{"d_model": 128, "positions": "rope", "qk_norm": true, "lr": 0.00308, "seq_len": 256}
Each number is 128 + 24 x the weight over its row's rms, rounded and kept within 0 to 255. Layers, rows and columns count from 0. Numbers have three digits each. The size before them is the row's rms in percent of the matrix's.

# layer 5 MLP up, 320x128, rms 0.18, rows 224-319, columns 32-63
085:113132128155122151133126115158121152116093116130118127172168118125108076111141141141148134125094
098:154175125185134130114146139134119149171102094159127126111130130127144148121133144129181100147183
107:151090089124104107122145097146117135117101088120139093085140156142127096110136072109128151136111
106:122129142119135115144133119130095139189110115101145124141128162123104093125171118133140133126118
098:167133084141112131120113129099113132141099093076168149130116123094132123132114116074105144146144
104:120096119093120116111115147153133113136065151122149130151160134127145114114144133159105135120159
098:090133180123114086154134103119141082085164126157140059144106091132109086117117134128119118130159
103:119108133116187152129171129141125152122119115146125104118122126121122135111145160128107151084130
102:118114105153143144153140131096145150152113091120148129147140134140128141181109123158127093141172
095:110119117137167092119103114106134144140132123086116115134081121153106086113115152167153141151114
095:129145137164154174158158147151117092134116091130138111146117125062153109115149137124138165103134
099:122145171136130171154134153127147098116121146133145133128097142137172157132185114114135150134126
103:088146134138180153131145127076126132151141183135138123101137106138152123128143128124113108135118
103:111152143140114116143116106084193100093137121144124135158151122126139066153113164105128137101134
099:125129106202156145144123156137133193107116131115130147097158098093129131150134109134133157129125
102:159172110079124163140132184131131154165156106124098162115103105111118089078124124130117131131125
099:122108107164091091115146119128117104116095074112121124094125146144187141147159099176143124169132
102:100125146094144131119112123126133118141120098119098151185126109158087123149178139127160177093128
095:123136105137133101137141138106094103138097075116118156136173133130135116104111110114133154134089
094:119144142077165141115114124132113132102188129105160114129084088139105129076133073122141126143154
106:131157123182085172174122094122118164113136133118109147150106145112120124137077174119121173155145
107:110149108116135092129126091119077092100178092141110154126129108125132112094112106152169131123146
099:132144161099135153130137148162173138115140130131119170102132138136136160123127119141134120129078
091:116138110136127125176135132109129133128104095128139141088124133000110166117124119063124119112104
096:144134099085179162122112095144117138130123126129118116162121137135116155130081136127127135111074
094:150192109085146120160122131082123157108120162129105136079075147149177148116133125104123139148119
105:114078111103109112149165112165112121121133110160120118130068148113172111122117158118079116116130
100:134118122106119112157114134092137134146119159167141170139125125124141135115116110153177154070157
096:099118200162131106118144115096116110184097106114121131159099144150143119173125138117119105146111
093:152093128132134080096158129158148117116163151144171152093105122118121105118151109158106121164156
102:137124128148097165113146104124128091130130179095125124115097128128159138140148167116120101176152
099:125141142137125128103084120103145186111170096133145187147101151166113151138159136117104117147163
101:127144136179133086176123153078116127108153106106156129131199135114127120095163147164148157120148
102:147151128064160115095092104110126138147135125116122120135106118132115130104149138163142121145090
103:123127102159077107116141190151084137121123125114117099133087152116128117158073091133114117138120
096:155164140106103128161095159118085147145125130138082103168146114081091128072131126136122131135085
099:141088111117123157131134122162181148104159116107122112144111152155133108142119149125130132147126
105:132139130108174122152152136153115135143166121159122142099150125149146148113133137155134106139134
107:090112103152162136131120144168113115142080103126132076093085108148151113131099109153121103123146
095:109112134163157142136124121108144155087123109145162106142093082116146098150101144128155105134145
096:083105130159102133123125128143105121146127172115158125121112143115140185133136111142115152139129
098:118110136095131118134131122098121137125130123128148154118154109115115069152115164082120091122113
103:115118119144111108100144130127072132120138154115110077145104139111133129108163134133125089156179
101:117111103160108103142113142129100122120129121116150133103094086116162121146132089108127129138082
102:134117122128158126127111147110120126105143100109129166129118129110175085110130160097101104147149
101:127095098118131111124144126128124148128147122123121089119123130138144137159149108123101155093135
096:125116153114120160115097102136122125098137127160152159132081141130115117129104090110165135135127
099:134138143085133095108094089151122154118130155139148106133153145140104139132137109143120088148129
102:128128108133148113130111156126111115122138092137078143154106099143154144085131147147156132142179
096:130137091115135140110116112118109136166129148122107114103151114221152159131111138191108117168166
096:144108134174121132119107143093129120156168135118147149172133111123112087154114147111131159158094
114:129173212136139102121117126126086117155090158115115120110137123152075136142131131108117135153134
097:113137150141108148087104133096127143124106117128097179115125136136130131100142136120135128144131
099:116122118140108131130129169095097096147096134165109150123178168133173108109157129124151118163125
102:104131141121095128132117118135134147164117146117159107124165160133159100109138127124080129125141
089:150114087138187145141127105123155138144122136110131138121104115117112139138074128132109139119101
102:164093138122154109135132117101135121098102147122127169121125108137115127123154134142128133119135
099:166166179131108164167092129152121088114153144100117156131139149116124122119106156134139117156119
104:137131133127131140139162108166139180146102096118095098098132143096149162133178115115116116122153
097:114136096133157110152124107150127166107172114096147111139126138127102093126077100117141111131140
101:135142081105112150136171106141134124153070114126126177179144120125130111139150118139109128113093
097:128095165164126099148121125170127168118123123161111137125163092143098117123156127121115128114118
104:133135155140142146121095093116141092078145111133114127125098140116166126131111129126120092142133
095:142101123094169145134146140154143114107171130095112132065136171116116178133116125140183111125173
099:163140150094068110117043171122103112176119141139123081072138148104092118114122119130098121054121
101:127084150085128146141148116082131099123137156148151144134111136123159157127139111090127105117134
104:146135103150135103126123068115090101113140133133127127142136107103078138103135163101113140116119
098:100137122126120133120152085166155110147119150139084136119130148113124141091193106116114130125124
100:109166079152132132113138139109063120153123135135107142135157162174117167135114123122105131111127
104:101144058095158132121131106111152130143145094117132143081118113106153088100130148130140156152132
105:154139132128126121127115122149139103092150094100165148125117135143157118117115124100157121159104
103:102097109124109096129120156137149133153145133089081126134124127102126099128171129148121117137136
093:111163161114108128139087061118128143142142156150128110141143158158144163131167098139109120116115
101:093153130126161144116107152126093169105100170129115144124110081139139149155134161101143107129134
107:108084101108140161122146148120152089133104160149144134063134169116100126137145123174115131135154
097:146156128143141122109131138147107147136147132089107081107117084126114098121091139174106116124230
099:132084094117136141122115102126164091155183134153159142110121128108156151126132089150127115180142
094:181089075118119128135131139119154156110128096139140174106120164100099166105079136145115122135132
095:154151124143153081132121091097096099104171102146133151147125167129138081128140100147156106145112
101:119134135115109121124112193155137154134162118134103142134106144133154123138123137149166164138166
098:149141127123153119152109119133091093174171110117125115092134141148127123140115100126160141155136
103:168054155094159160130134137124140138119166117121127131118134121152125115129146115113091098103104
095:137138085175140133129121118156139115155122099112097120095130165110167145076148120144099099129144
101:145138152148119138124165131122145117170110115149088142111129120150120146152133124150107134116100
086:117112137126129149103131187135127131107141147109131098100166148089146115144156115135124107114138
106:131093120165094108106126111154129100084118139087149189137125128107088131159179178148117147105111
084:131116111072110137122135107142128174143102142116116128089121145105151102133125103128151128109145
101:143128126149134126097129130142103110117130127122136097148103095092118104156148070138121116128110
102:136130126121088208120144141190104143161146133128084165184108122139117142118144130128165129123154
110:125121154138153143139121097125113174119142116081124137144140104122111175101130118109101134132104
083:138170142113182131158177112164111116114121101136133124131182131077145096132119115137099168061112
109:119169116154136098143154131105110125130148115121138113136118130129166152124094143157158171127123
102:153105072093110096129140107183155117139161128128144135127134133200157135128127119128143114134156
093:131143162133140129136102171160112125147124096097088124137199145146155132116126164120121128147125
102:138150123141121124146160115165149161126159123175161143117167137134110173085121108114167118127123
103:094093106136142110140109084160102115086123108121134140148166139135126123108121131123100141118119
# layer 5 MLP down (transposed), 320x128, rms 0.178, rows 224-319, columns 32-63
093:118125152132112089106153084112112133158128101144109116121128082119122148118125103122126129154113
099:091098094126139097158126114106150103122109164119126167115133149101068097125128102123121181118124
104:112102084099129135129111118121123112157115088110145102113100083100123099128169117157123144142123
108:121099131094167096109135151098179117143135146152126136135116136144105141132118152144102124122119
098:098119130141103126123102150115130124131096124145124156138087144144105114099130171143151166126156
103:129102102137130130136149095167099132135160090135159113151150093128097166118154149089134121114132
099:126167110144101134104113146155105110086125110125158117134109146154148126069090121150129131145112
103:102115132157112148113117096125124091126139147132185152149153106174130176162140101095142125103098
105:103094147091141137166113104118142143128133108124122116081097131124125128133094124164134136132145
099:094099147131149115157161146123116128124148201135113123079109134108125142150151136121138130156107
093:166108146118085106119161143136144126120108104118126125150114133208139076105106085150127151116143
093:112144103157100136125135143109125123125132160114117144139091141083097127138134069089140154122122
101:137155108130162129142112121178146124146122114147148128129136143094148161115112158173151127124127
103:130129083131135117126146123097091111202149139164143165101130122111082132130133102139123125088143
098:121142147079095131174098121116141085115131170139133111131188113143091119159151127102089093155123
099:162101108145135152109076136123138101147164095114132137178100148127158110114131154150202128110127
101:114103129174122103139081135120140118112130124145107121129102161108098079115121072180163102118139
101:140162128118139097095144150150128131096099192125141105123136179153112158107119143139140144138089
097:114163144151122129121127137113122133125149133202116141133112110099145142128100200154117100140162
095:100111127162135114149152166119116127098168140145135146174128129080088145130133094084124141128104
103:132109117177134120116135119119141185137090121141111159092132114152151101096142119087110142096140
104:160114132118126132164117113133085122151180121154145129126093140106127130091120100112164096150140
107:137147132145112101108111130157120137131075122145108118161140113145107120137086125135126151126148
095:130137137131134114080115124136120131126134139129122137156137141245156113125141126187134140126148
099:102149127145115151134131111104108142115105126134104149108114121152136134114132121144131110139101
098:106137123129129125146140159117126112167120148089133102155099144112130169128147131090172155142117
103:093080108132094120124132120105118160115103135123089147160101128091157130128115125068159086151137
102:103092129130127125142118117140141115146111136079136121152131162097139167141114089059122116135131
099:147145146104131107151123116121120115115167100117101165101128131134173113136107099107146120108104
098:166149133129101089186110099152133131100155158117095096148141132143143114115113077090127096127106
103:139085136133162150157088121183133161107158133126133169128105131126111128118104111149165162163098
101:131169147129104168090125165111063107135135144119120122145132127058132111122164115148112125123121
100:175137063078142112113124116133186128154110122145094111109150116118146122131104124155064101135117
102:146129139151082105105091109090207096150121115119165139127129162092136158104165160109116119117129
098:154083183142137105149110118077134149136165105119105138127146094144134121186122088134118116133137
100:098109123130108132133107169103116132171164121159135146107128130130139166112123127114119147112098
100:117128201158123114094146172137126110117144180098121105104137117084102131096143175117109120170142
103:114107115157131140097108108136089137164131116119172137143128141110143124120110114133119137137105
097:114156144106112070112156152101133104122117143126095122124099124203118137143131155198135123090102
099:137146100134108114196136132100147123106163103151102149160127053136141166150085122122128116144107
098:090130078134163138180126128140138147133155138153097094115130104126126145122122132138138107141137
095:132080137127124149119151161134109120112127131135183098078102141129170138120155097129109136085101
103:109130145127121083095105141151115138085127125159143170148099133118161062135144086132114152139117
104:158121106130124163160206118136108135151120147146102108184120143160152118130107108122182139119139
101:162167130133111137150151155173108100081137127140110111189140124140145175118122131166137162125119
097:142178129128118127119143132119174129083088128145143142103153098138133134146151160108139076139134
093:127093134091102130129103127108170083119101122098176128130138140128115080110159116094131097121125
103:181127133133126142126087103118103102109154150136087105157171168103096106108125132116110132150154
102:125160163127110164150157135104131097132179143166117170111124098154152146112137139127137191136120
092:156124107131134143132122120125144123141118100086136126126112126024137134114133146071135128123105
095:156143160120161152151128116129115138146116137163120116107166141114097147153173069103126116161109
106:134126116162104110132090124108107106114028103144134134109119090117110146147121133122132125152137
098:110158134148132110140127109118114124142077142160157095125169130117163160149137114195125116147126
099:134121136116139126129137132058157092108142123127162127117156129086137140120081153147121086114131
100:124124134160137156121112122138148116099123112099153128172180176174121123141160104122126119122121
095:130110146118168112130106118119159130128189123139147123128145108153139140135098140189090122149139
101:152130144115158159099119142134135159143120144171101117118116121116111127114112113113169097120095
098:137158168188100146116108127130096119117092143121170156098115111144150145083167156102134102130114
103:111147180097088132152161108132118114123134111109158146130060157167084125157130126141135143129123
095:137119116178115142102097104107109125137136143155138123173113144148108141117119121132108136143124
098:126088131138103113125127123110115123128129094117154115119135141065176159081137115105135079144139
097:140124138090111152103116148141117096112092100149116141145084152126151153147119131114142175129125
107:117127118132139115137211120115128133129141124134128135120062125187153127129130104155069140121130
091:154159129162127093085135112108130120160125119134135098158083119127151140181118160121111113137093
100:141138088090122138144141136127110136119140141134090113156107124082121079108139146128180149167141
099:171115115093124135102137146052170099105112155134155094114159132133161141120111132145130075126088
103:195161130113115108175140155118137141139143108138183149172136135167151079115084170118127149133108
098:116079140137144097132110141135133135148082155117144141113093144131128126137173179134142134124110
100:172111081109115138124083111131140134112164115118160129098120129137135097120136116125109134115131
106:111075137060113165111118134134129144103145143118127127064114152103116153141147135122163147148152
105:131126155147150154140142148135132110150097123147181114093148143122122102129115113149104113156144
103:132120139145140134144128105165134155131122139102133118168090116090115122127133116137129134148104
096:143120139151098173122142161097112149093128142143131163117116126161105139134106138134130131160135
103:156106136106106122132124130105104135143127123125116120153134110141150112096105173110154113160192
105:116165119120098128159147152143118133137129074111116131109133093130138125139086142124126109122120
097:060119164147132112099144120143089128175111139181102121154141194119131135136122077125114137132098
103:132122106140122117119111116133132155107136129148153168159143121098181165104101124155137110119107
090:161139158135131134092144133138123162178121086125108155147109114135136083138093107156157157105138
102:141166132107157095103144138085130106135187096088150116108162170143085136083122171128124140130165
101:138082135115126170118118182136143110082143127150158125116127132117103135138116119139130164132149
096:103090100102124127089146143154140123168097148133126146145184162165101169144152121145137144155123
098:141106102135105132085144118126125127154152138124138123086107134032125117180140127114138106152104
099:150135097117120110133151149124182136074120088090142104128139132120121069121109146126115130096112
104:117147126171130153100107169130137136158103138105135107089112123082139163150163125124167101134168
092:086174114107133160143146120111116109122133121095119160129123099142083145130136097114111123072152
104:139160139117090121149143153107117155121122111149117079146131143156171146117114127092159082161130
091:158163121113135117148139054122118140125073160123101125145107101141151127140118155102105113126142
098:128120140149129118136116150122143162133098108120084138174125108163168113135117118127097129132141
104:084173104084112165134124147143139147157131095122135130135156109105126099141107137106112126080142
108:178133101114109132110101130121147107166113134119164110102136142156095119105107119110114143149128
087:125114144131132085156097114111121149101144124117165132095118106124092123155125113162147109113127
106:146147121143140124141131152137112132110134127113142158112142118140147142176132110118108084137180
102:118100149136165133153170093151124129114138158166126138130156176135100102112153104126168157125089
095:136142082143129076079139179091156135119183120131125120123092107173093130119122121129122125134140
104:105121127111116113109145145144091111132115143162136132122156126144088153160124154118117132157124
103:120121098161124132149094172106104142130149178147152119135151130139107137142147104145117132114121
# layer 5 MLP gate, 320x128, rms 0.188, rows 225-319, columns 32-63
097:190122089138155121137149185105143126184111121141144113145101098124145120101128114167135141157117
110:152099114111074142128155108129095154120149098115127118142120183102139097101141127116108173154112
100:140168173120138099126138120115113118141130106110103106121136138118146181111101116141133160114100
096:140125099081115157114141166132118119129147077133117144123138147137096169112094074147139121088129
103:150135125131117112073101099168145133118111149104137116122128104131115109150118116107143113110158
098:148172154152109172109123092140133112133155133087068144109129145109144167148129121142130116115085
098:124151116169104122094123109153121136175127099139147111137123110121135120128118194171056121172124
104:151117121124115103119098125120108117136139105163134080169112158098169119140177112134092121153106
103:110138141160105167091121156125125144101152121115132078122129198143169113144158125121069127118135
092:121114173151124104118131164139158125172143140139169095115162093188136133101106100157136165115164
099:147135128121120136131149155149127127120129113124137091162105127122154161123133174150114149083117
105:134092130097110119130177164170107127140155118132146126117103136114123102093129149114123120089047
102:137104114160113129105146168155076149145130115110138131122155111123131151119140140164122119079138
103:160148145182093127107138157160158146139128114114151113133130141136124154126135145138125183130115
099:159120131105144156119109141165116197149123112129149081153144128156117096118125116127105125129101
097:144163156140115135121129153145101074120115143096113131129112137119143153132126116168148134180109
110:163164145157115135094125152126158145130125117157140096144136157126142102128135165133099102159127
100:099142156151157134102144105158136125117125121090122137120113115146125128131111096142141110147120
089:101128157180081146104145118106153150148123122180139133136108150123128167146117123089162181143122
114:139142119127088142103124109134106147169129134116137135133115112145143112130167124136122117179133
106:157110108125131090141136057169075135114112118146132097122201138124118137145125136109110119170140
101:114113157153114181095131125148107116169174110124133113128136145124126118152119102157130143063108
095:121134148136136116135133118146119115088116145137147139148136118215169114132144133164146091137174
103:123110166166100146125128140115128096123131093135108121113088157106119109100169149111118128151114
098:104155128116116131107129135121159142141126149099102102082134134158164138154161162116066133110106
104:102118124154114119115181081150123089128150108169105096133117144110154124108081133110115163173107
099:136123120151095184076147127159127082139139140122131136134132107141114101111120133167113115148101
102:122125112132155153101128113069111070158125150117154115127120171147145103117109107143089135133148
090:131108131106084177118115108145089101122109126119163170129090155166108162071157132125139120188114
102:137113118142097106103140103130112113174081107118159097152115160130130116130103122117080153091102
096:129167147119134140101117143125119115129155152166100123144134138137157119155112150099121130106099
101:087125158167096137106103157154128073140121115149146154135183170114134146153145135111093148120115
103:158137201134100120097100102140116109129153094096137110152115124111081112107096137120131157122138
100:130142113100118143106148087133116128153091110118125096091139128150116109129128149135168123163111
091:149169190126097144119154140159130144138130123133128091169194112141105157128169106123119106141120
100:120132145067135162133156151133112179105107090159136153143120182110151157143133138127111134106101
099:175125151097126122138123121181124147139124157129104141094123144151153151125103137139074179140113
103:131121135149153085107147130147118120166172144132179140101129129119128139097122138112121123147117
094:136121177137141117135132134108146139129162113175168074155114094127124095145115107143126130128108
099:095144126132128128097135089120092159147119129128135127156122147135141164096130119115109186111069
099:111101060104083126108173096136114099129143127123110092113115123121110111108144101147094141096118
101:122168103162114123120127120131147111174146105119157148154114121132149122116146143140114143140102
100:115153127120095126112124150075147119099114099127120143118124140127160113112100135161102140151141
093:107132106128125157104197133126164139142140152131123112113125106149105127068130119135138121163098
093:112097084149112119109138116119102105188132162083098093092120133133107088147134110136099146154126
096:117120147171132147088115116142090103156128143145154146206093144176146105130108097115164106109129
098:161134148133139119120139131131097150091104137145120097107172151120119116171172123173109137096137
101:128150157130123123120143081166108142156132123144119126123107119125125116106134131156131178083136
090:151131114132161135117095095119079139100171139127096105149155157185159137130156118188123122143138
096:114173130086092105134144122191090163115121137131130123144131119130122150133135125120110114119105
108:145143116156141130125133162139117130089106107140143086078180127158083113093092128103157123169129
103:144150153139148139085186144111101124127138126172155138075107098124134141101089132139095197123148
107:119104132140117154106155140088142151125132155124139120060133111134124136104073092110124117161130
103:169145117158145131115133173140135199115096119086135110134171126129125129079160183154123136124104
092:156097113153166125116126114147115137142162107088157149151131099148152143125099096110119150122105
098:160103125119152118101107136146133157146148122117110117119122166128115143099066129149109112099092
101:134131136135165131084173141124117145132100121181109065093119102138136121115133089142143164114127
102:157137173179124106124150132085154115134144122154115108143136138144117139153135087123114138132114
089:129156114139086186127137089147141123139079158130096144147141119080080143118159152130123166145121
099:109070119092129117125113119139102124109135149119162088130130142124155105149103124114097134103137
098:117126144129124123128116091115124125118133105121129153107130107136150099134164076127131177131079
106:160135116112087091092118112103140116152106136130132113129148145145142152092149124130113145134098
090:112158142154111109110124140092124141127114146151136130123127126120171087138103142097090112153107
096:188099093105139148136120122088078125158118145104154139103125130101146118121150080116139189139125
096:114153132140129100109104164160123152165111099103123134139115159129100092148136101148129112083136
101:154131189105111138122124126151135152104144116137112120138189165109106098064145128154108135122143
096:111155141089135135130144134095145137135121096100116108118111125126144121120134147112091157154129
102:112085124118115108105110155145128106145137133132135083093151156128149115119142138207106138137160
105:130130179154114120127130114164112112146144074141153096090116141121089082159114119133103193116133
102:112090116110152127099169130141122126141174149094160080098122134137151094101119104158113131125117
100:122162147146127162120128102130136126115175110127096120137186081087132106109158174135106132137154
093:107120099167133110126104120155097121161114136129089169092086155104115111130139131127113102119105
100:131117133162081120130132130119147111082100106105148138100140094133091143154131108145115153132092
107:146121143140129126080107115125117139126153101130154144144147086109147112143134157136116125121114
099:115078148121133120137123092076138130124126121123121136161141104118119122094127094093111146165092
100:110176143114095134107139132118105135139112094130145081125118133110119120089114116132136168094093
092:120149135124135123115130107126108097143131133143136151098149098138152102134122159103148118124112
103:110132149137103134108131156141131132187105128151141103113168111138129159080122107119095163121143
103:117126096110124113110165163148101152124101116136113115111141137127110085150074160119098143143122
095:137145109117170142102135083147109154144104125129132103124115104135147107117162122109104141116099
100:174092130159129105097175194145109152166125104143187113119138136137128129134155168137114137151125
099:109124133154099110107146118159126138109157123159129119142139106130132119077092118119115113124125
112:172114154148083136125181151143123117132121101153141122137168136124118139154128119125119160142098
090:122128168145102156071149154091122107136158135105110119132187160113144115160147131135097127134057
092:105152149146130131116192150135137123139091148113124108152138188137173115161124146161140137124104
091:165170139115083149099169095099110139159098123126136132124114108117143090108124107107124172118073
104:152091139108123162112128157133117074142137136122096128101155177143162109150154124160104124097108
104:105113131133079103131120136122141109133165167094113145122104105109134110125121090086121135193123
109:118114085161123115084121122127092117139133106139101130144131132136112135102133116135097149120133
095:140122152106141152120169110134142116119134135128140136106161181124115098115113110158098206121072
114:126118117122101117067111133103133137140128124164173101121126210151130132134173091146116122133111
100:109146115142155168070127117123134126127167126104120141132103090121052125083160120106142124152139
093:108132125092114163101154107150139139114129136191148156140133148140103110173077159135121126144108
102:154104126101124109112118132137098133116098113160147126114166122119127095162114141141124142135156
103:162109103108107146140139146103113137153147156117106044102160161151149103110100101118082111128157